config.yaml
attn_scale: 0.177
bias: "all"
lr: 0.00937
Each number is 128 + 24 x the weight over its row's rms, rounded and kept within 0 to 255. Layers, rows and columns count from 0. Numbers have three digits each. The size before them is the row's rms in percent of the matrix's.

# layer 7 MLP down, 64x256, rms 0.225, rows 0-50, columns 0-127
099:131125138166126117124152106127135132106120114096121137112199111129128125134130121128097096124116144179095151148129150124124133091118073112151147146117188161138130131112144119143107116145092041101119133123122159073135141093096109134151075104118106159109097111085105131151121158144126133103137122178111125096123089145148113136160105123130107146133132139114127134064141136102146079143138
099:079135131129174158092152119091119123153141114169140125167085117126133130133138122081122141129103151143089122103136133133098116143118100115066158113164123163117121132179136119121164142123085153119086128140086133114157107105148082133143081124161135119125201129147113095089130113160143110133139135129146127116126087146163142144168141118102132134138073121125124150124133150111130148132181
103:140110126145146045071123157116096121107136142072111108131133132110118100110121155179146109108107105115119098164162131081150125097178122093129123177105138178135098063145121101117141103129107190129162132128122124105092126159124105141133148077157174124124108092125117166136136131121112111132133160150116120107151103126130138131140150137131132139123092130142121128129117151105118116113111
103:104154162140115135149099130155156121146141134130077144134136143147117146091142085130124202119120159103164184113131134150106116103145144143157107129134153104044118131145147147138118121102150123144143130144132118098141099132157162148132145129107135116144136141154163144152148131169130170078137125102115126115130138066104164129134153087119124159111114195147142107105130131170118133122111
089:168126110143117116105129128126136068125164124081106121085145125073105094101142135107123109157085147120066099144102093154157115139107094178123104114136124084125092086123116134103122153113120126179143141097096129131116125096197150107160086119118118127092154107113154136116149153127106129114113092161115138101141096166127106112103156077148107106152154122135152158133096147128131105117120
106:103135124086128133150160112153116099135108147132105108147152091106129127181142120108135137141096131131116155119141131137146161123119067132118152111107136117122118112141120097164140165142164181123152153150166141175151102112146151161126133097125083119122092119121158160159132109166154152114110105124105153101101146141106121160141144121132162118065157143097132141112095119122124114141085
098:129121111123126131162146142147121111147119129130096147143085125148138145112113103121118156112142154124131137106123082151090118125125115141092042102111139155105131082174111165123146113150168133137169155123126127146129122177111114098158088109165115123123130100099133114102132156167140108093097129133167134092142173124093120154120129098111106142116145152173152157149134179158100151136119
104:084128122132109152076177125119078168167170119129162113167111123139151151131138139135120107135111158140111134136136086116143140185115137164145165143135124152119082108109114140143125161161111127129104124133093150081148124133112143145128111140137133147126126116142120170127128115120146161131167152112148107081177138130144120099137155133137094112132066138140127163102141129185081119118094
102:111166112142126121093136082154128095102133132156150142098179110107112163101141139121174148158145119134142090109151130136156131099144140130151153131135119133115107134126131112131105137113108142100142132129149113161112130143120125131125093121146128124135137139107141098122097130132164143125144147130169117151132140134161159136131145143127183129086072097120156111158129165170128139135077
111:118135114071101122135138115105148145163073131144065122136110104122132147139189144137100111159133093141115100141127113103117128139134123124123106140102145111142113093134126093111101109152125112135122103106136112170169141141154156137075093126114125110118111139141094100146116148149140118118144091113149173167122162133141122091156152118160119134098145130121080127117143122183125126094106
099:142078127161123105139160119160091091118129131088130111149154116135152119093180129093168105128154115133106090146125121125098119080078105127117151136108091137142131099122109139114137122104131126111131133102099104142117129143099092106110124113171132141083121143117067114126112077106159103182130130109177148140109134161123100147093162142093107155119114148108145090150142122092097132114071
092:153157161152143122095116087123101150149151162167129154141157112095104131117116142157101137116124206159107121144078127154112133177152125101115152117193166143094120147144126105129099119112123153140121107140109129073141098120130127104169119129151139106143169117162164131149143143140155109143125132069102138136155146122130139110148154117079120162152102093139165122116107130105117118150152
119:088154174121114137104141125120170128153113127096116139185113112141102158101162084184085090118133112100162135131117144139144117144113152119158080123120149124092114132082106114145148075136097110142126148132125133136141143143151147120120185118100128133120114119124187139150123161119105109098146114100157130106100113123089139126120114115126124145144153139162135126144096138138134149155146
097:153129131143095137159137141152133100111140127110102138114176134132162111108138156101166119110133101107121111069090147095147128144107107117144135122144160196093120132125116160127137137159131117139119116135159146118178111129123099113136136134091132105115142146147114140145126075151131075128106161126111151115122134128108163151124159144077044154120139120149153133128152117129093127111118
093:153116077090104129101119101137138134153130125139137132077142118150124133094125114139081110110096107133129139180107120151104133079144112152128126143138134059098152159136086098168159136109113095110143155121114113171111146093113138158138148128121109149117143128132178134153098123152169134145108049165135139134125130103123113071124089107127133140145124138138135114108103128124097114123103
086:118111137132108075122097139139111190133071111090085087087130076129130142110110127111166114126076103148112145161112150116118098089104122145131131162151116145109121154148104117122168140125154113161083138162138155112132082132188105089102133169126127142123122158084146165156156117142089076162137129097140089127094145108121124117182134138126105130121132125140167106132100103158098095123103
106:129180132148086108114154142110149153073158125138133132082122159109136173138107131117180153137174087150136105122083128109152066156161145112121123132125136128130134114096110114114155128121125166114182112114156128123121145175145099106128121129156151103141126091103116125136122104156172129132103120178134128133134148070135162100112117143163098119155058140138129189137111134133154112153158
095:120122166100118162149043134158109124136126096129127125171133138160114151086184138133137103115127139115106145131115148109109134173137137104111087094129109100120116136123195127117145156123149133123111146132132156139087141122142163113082104156154131146113096115136134165153110120129146132135145142111146101163139144106118124092114124111075159121142155158108121125104086142137108141110152
098:130137077143137130083124152125089121138128154143156123127168111111126140076134140090136151161091143134155184113150118104161145088139125110119134120120172158159099120131119119133129142114128208081098088151145170127115166119125147121096101120112114131129131083098141101106099091142131140115165124191145153118147107159121152095114147132121111126151119098110133096162120134123148118100113
101:039152098114161127143077129151119161136154146160107138133148158135131153118108130145131200127121130131135131141131137124161127110120112112092177167167165160094110135138147147156121149147130185130110105143107117095128119155146120140132130149098169113123146120131144130144130143170109106112150135149120133097132150155124167150156131114090137129147140125127188144107118089141084090106118
103:224125117132125161151139147122147066118115141099161116166122099122110114120159148164103103128147093128176093085171120159134139159135123125143140118089104125130124134098112130165127143117070133105124139131165130156157177164115152087092170122079113106105152148128142155161112109086108159116121175157095102120127145118149128131113080143110127147128156153140113104143105104164132101101136
090:128131107128106127101143133137166128156143114083161138152112125126133123144138118189103095103138139070085090127166123131118137131145140095153147180124124154106121136099132098133149135153100119112132137135122133141090102143098135110140145088127119147113110100137128112103127085102119180126090153154142090121155088132140096101141117157102125118141103108129108102096125090115113121126105
098:171145137074125119207127135126130155157096126146134140129106111155115139120104143077116121108145107133113151125073160121123144160148089154142105129096097109141126130114154104116085144118124085170115125144138143130109096173128153094067198153110143157133114149094155141170127153125121170106105113144106145151100158092088121147137091122125084075123128132147088141121109152148119150147123
098:133127140085104120126147122127097171113127110125170129121098162089136147070146123124120123119125093121088077134104112132112098137107125095144083110162146161104116132189115125190125112125095173122130146163109097120145106131153109111099116125161130150103153138110154091114126141138156105092166157123151089100151106137153118104128144123090096155101098187139132070151145168105116139166150
096:141121121096125106120135103148118111164116106188135146116167117103120115157110118099164123091134114112078127149119102119135162139127092146122176147148144147160112090157107098125130146166123142162047141096125142102137114133140130121132114119115139077104142116120109100083088135122142155172119183122137145152143116125110151160129144156120126105105116114114128110077126113097136111133125
102:166147130068152142107133169097153136127194097096109117127106113131110111146093134178137142092152151102153097113130121124110100121153145109125152128118133107068112173145116145086143126117091143150157141172135142152133138156135124169129165125140142116118110124148094141154122115090139123140114084159082136106127112124150104117138124179100105107146126137177119104132129134128122146138166
104:133122085119173136114139143168087165115121153165146117102154163150139119074110184107071163147129113134133162134132112139146137149115068097132091092119116099131130138122143155095154155161117112141110136119098145130109133131137173091118086172145144129130126109143142135117144152153099134138159121168124136144151141120114146133123143168136092152126078121136140104162146117149099084128145
102:126141110100114118156165115126139094116126132151140118104098129120164123133109142125138113107144123136099143134100137086116120107156119117141127130150131144095130166152109129095122118163167173108216130138126175137162109107132128155124140100168127098121092121173120122140139103145148176112123123123185125153095133152100143126101101143087109165106149131093126107105146092138099125133093
101:142141100127124116117161120126141121143138122139119128068085141155121154140093128115175162111184123119143129123170121108101114085150102095100134167127176144137112163137111137104162128112082135137096116125111142136125101132120100113102106124140092092127137139110084116099100147105106107124144118188085119127117080151146173128159139144048153152100079139105124119105130113173130096110117
099:105089121108146152154108100109132149116125135109139154112114123124135160145150151114169077143145158154142145103082093123130156146168110133110143110136118184139077072093135127097093136095074114140141115147125117132104149151131086134153086149124136161139138109106065130108112153155153078094129120109140105151150123164146141118131104150152121093113175138125112161142151166124105144114136
110:148126180074160164126127156111108106133100133109084125128092155110101140149075121143143101136089157151113150109116118105153142109155104145121133125118124160127124126151142148144092120152142073101093139128100100127185148124135102142140147130155134119105150121087130092103132112146160186168115128115137112120119073114109126129093119144104140091110128137127122114099148079194142045100134
108:164132095114142116110161116112124132130167119133134107115183140101130109094089133116138140109160143138069147116142108123145121109146134088133128111145144140128109162152121100142161090147127152162092133105175129138129083102119102113155109127120103116146111123171123142117123139151108165150110116106117130108156121114179146120102128133083189112107110161085177129057087100154159085143146
094:134092149111126081131129121100121122143105146088069107145127110098120130147131085146115097130137148153111159129151113104141079080153134164163160155131123137105107097110134081145113112131116154149142110090118135171097113151121120136131166079098134101104112105142107115168086126128145113081162155121111160087129130126132127125084123164153094124109157165132118155103099113185114158109125
104:136129148130121150095118155172164136133127117127134142114079107126134134141101118165096191136095118120139129137116138114091139136111080178121080154118137109114111129049152127151135122112147099107134115151162063118147136134142155119122146119091158137128167080113155123115151138135157124095144124148140147145147128088104128125100148129104139100129124147132110132137126163100086154143119
094:149112094072175158097105178110099153131110143108139127142103111103117138121090147116124170157091126169138168115097122122132142121077125104128143111104178155183152157095134138135128132087082062142109128127094123123160141126129154094121168159115147116113147122097106144099148117164130154125118127136121130138137136099127107131145095129126133143123119114135099126128170106128126094153105
088:133139132111184144141070121112117135143141127131126139161160108161183122143123154099124173120122139154158118135131131141108145180134105116127085154108157132126115175176114183122142149139099100157135144124137112136116133148161109169134110127139116138129155134133165109076151102150097099129102112097072117132148114108119142134124108116096127165091167111126096124156161154115126146180137
094:180094109127131120112159141113101152082157131111183177099062137140138112129180137101082092100153113116126121115143132163130102143083135155158133132132116093108110146147125144119138138096107143161148153126116157146112136126107134119151118124123079136146091137093090138123101152107169184134106117141148141130108123165154114136108118114105076108142098164134138139132174158087107137135119
097:197123130073133129124121171117105129155113124121132113076192117124128124098133104109162119135107117170159155101148146102127108133099128104111096134143147138145131174169172124136085148082111109113153125091097103128128130112145145120139125085106095106114096120100127094099137109110181134121122129162121149146126186153131074129129144116082136102151134146125156090075144098123101095125106
094:184136150106113143097136120128136145124119104126129133162139135113137120133114123182175166089107165157115125149095072160139157129082156157121171145137111110155103136121104148092135120122138155092094125175162126114141138168151141105160178149143157175152105127120125124127133122096118077138140117113140145143090092126153128115129162162159134139101172116164110150149098131119095128136151
101:141160115118130151163144103113139147099136066088145144153150113131133147139139153154147130140140154141176199150084114140105141114128126166094105134169123130126121121092136130127119152133115078065087148149095160095103124164135120117088115187124134122128145147162139119067116149154146113168104079130156099120121120111138123102122117102134117149142104105127128165125137146175159154077088
099:161107133093123117099118119115097092118097132109127083162167126125158125144147146118164110115133120124143159128144127116126102149159118113179103148150131154154125122144146115107106125097142134176123132103105113139099180152074101153120119154132110118128148111184133147144124123122124096123145143132119148118152148136147149095095122068123106160148138122107124093138125150130150127108134
096:145094114108147103095122108111143158145088107116112129112054145138124159144121147107117119146089158128140127124182095103134119109191115156142140120131129156106110115128105104113145142087169182099129124138135132121125150113119135129114137126178132152125120139114152155156115120131118129150132139139137123145135126104127148149184120101123160141130102118117129100147161113111115113134077
095:054146144100120094117140168152113100122147143121100114128106098113113110111101138113107125122129167108069150128109110113118169087163104117101135146119098120170130086138179127098121120120172154151129162129128103124128097132092123127170144123108136135109097081137101123166108116190161105143119109141158151097142148122094137121125134099152136146129183149147169133139142099170138140104131
098:138113109135144058134067121117115172158092139089149128121135138127140143099134174118152113168136134082137146167130077118130113119117126122157097154124111131159131108158172113155105133129070158145135129170110138128118117141115138138118121095117139132133119107094140118150125114155126189102143142106107123153132129095108126103138078149090090152113107160129088088116165125092140161141158
108:080085124149148121126162133117151107138141150089154121153145118129130152127137132133186162159140154108133170143130119189105114109148141115109106103132134179180140084127128118130120138087093204146147127174138130148114156179109148130133118129114118147149098118125167144124119117100117046153183129141121108084141133143152131124134103121098187112161151128141138095142140115140126130138110
101:126120144106152132155148115095160164146137135134126135159126128153123147139103128148115139127125131089143160101091160161137174136127131163159114136138152094133132161139158114159120105111118108114135167112129106140161097166153132156171156158097134117130099179156159136124108155167071071148097144115093112160124119117126182138115081134126114117100105092112107139136126132178114117107138
098:141121108149150155120155100130157144154095146088150159169152123177145145108181160152073106134150137138149123123117114126118112126078126118135106154118122153113094079094156126135149118115099121073116135165123149124111117133097138149172103142133142139114137147088141070132148116088121105164144104125125111149086156132124139092130112170122116105142090119163097132124184155187091131121096
097:103141124081140115123115089131120149115137117134093116121154118124139101111141096111167125118171135114053180126134114097094134100132134093088140136102118155150103107149124109156112120122139079100104133129107152089145071092131114109103103102139132131119122103102072092114110074115137140119142174095138164121123124134137134125139112123084122142136150123086135106123134169095115152113079
106:145134137180118115140118131077164124127080156098089121133170141135168136090151128109109150144124158096136079135145130166136132155130153129153089112116158114163149121163137154096167111110141161128177126131147110155159149151147106124124094077158112092111066115109122090139147121124130133119157139090153112135149126125110104134150122144106109104124148135138125114139112126145104138161147
106:109101133136102155114153147121162098165165121154104132128164105120106123170099145158114124140132147110099141154133142139144155181135184099112162089122142107095116128146062089112131148161097118137099123150102111094141170100155126113174156136137123120113168102127131143147110133102143151143148121082126125114120158133128122107142157117128179126149164125145101146125139081083116087157122
100:136085128079106123153181163154100100149134108122127100125154112140167156137101113111170131133122105117123131110111139105145177113097153142129127119130128154108132110108110130163139138110156141122131154156132114102118132148139114131133126161130165139122139133080093156139118128138098177143154092110180104131083139116081142146113112164121164115141156104103167109168119160079128090150082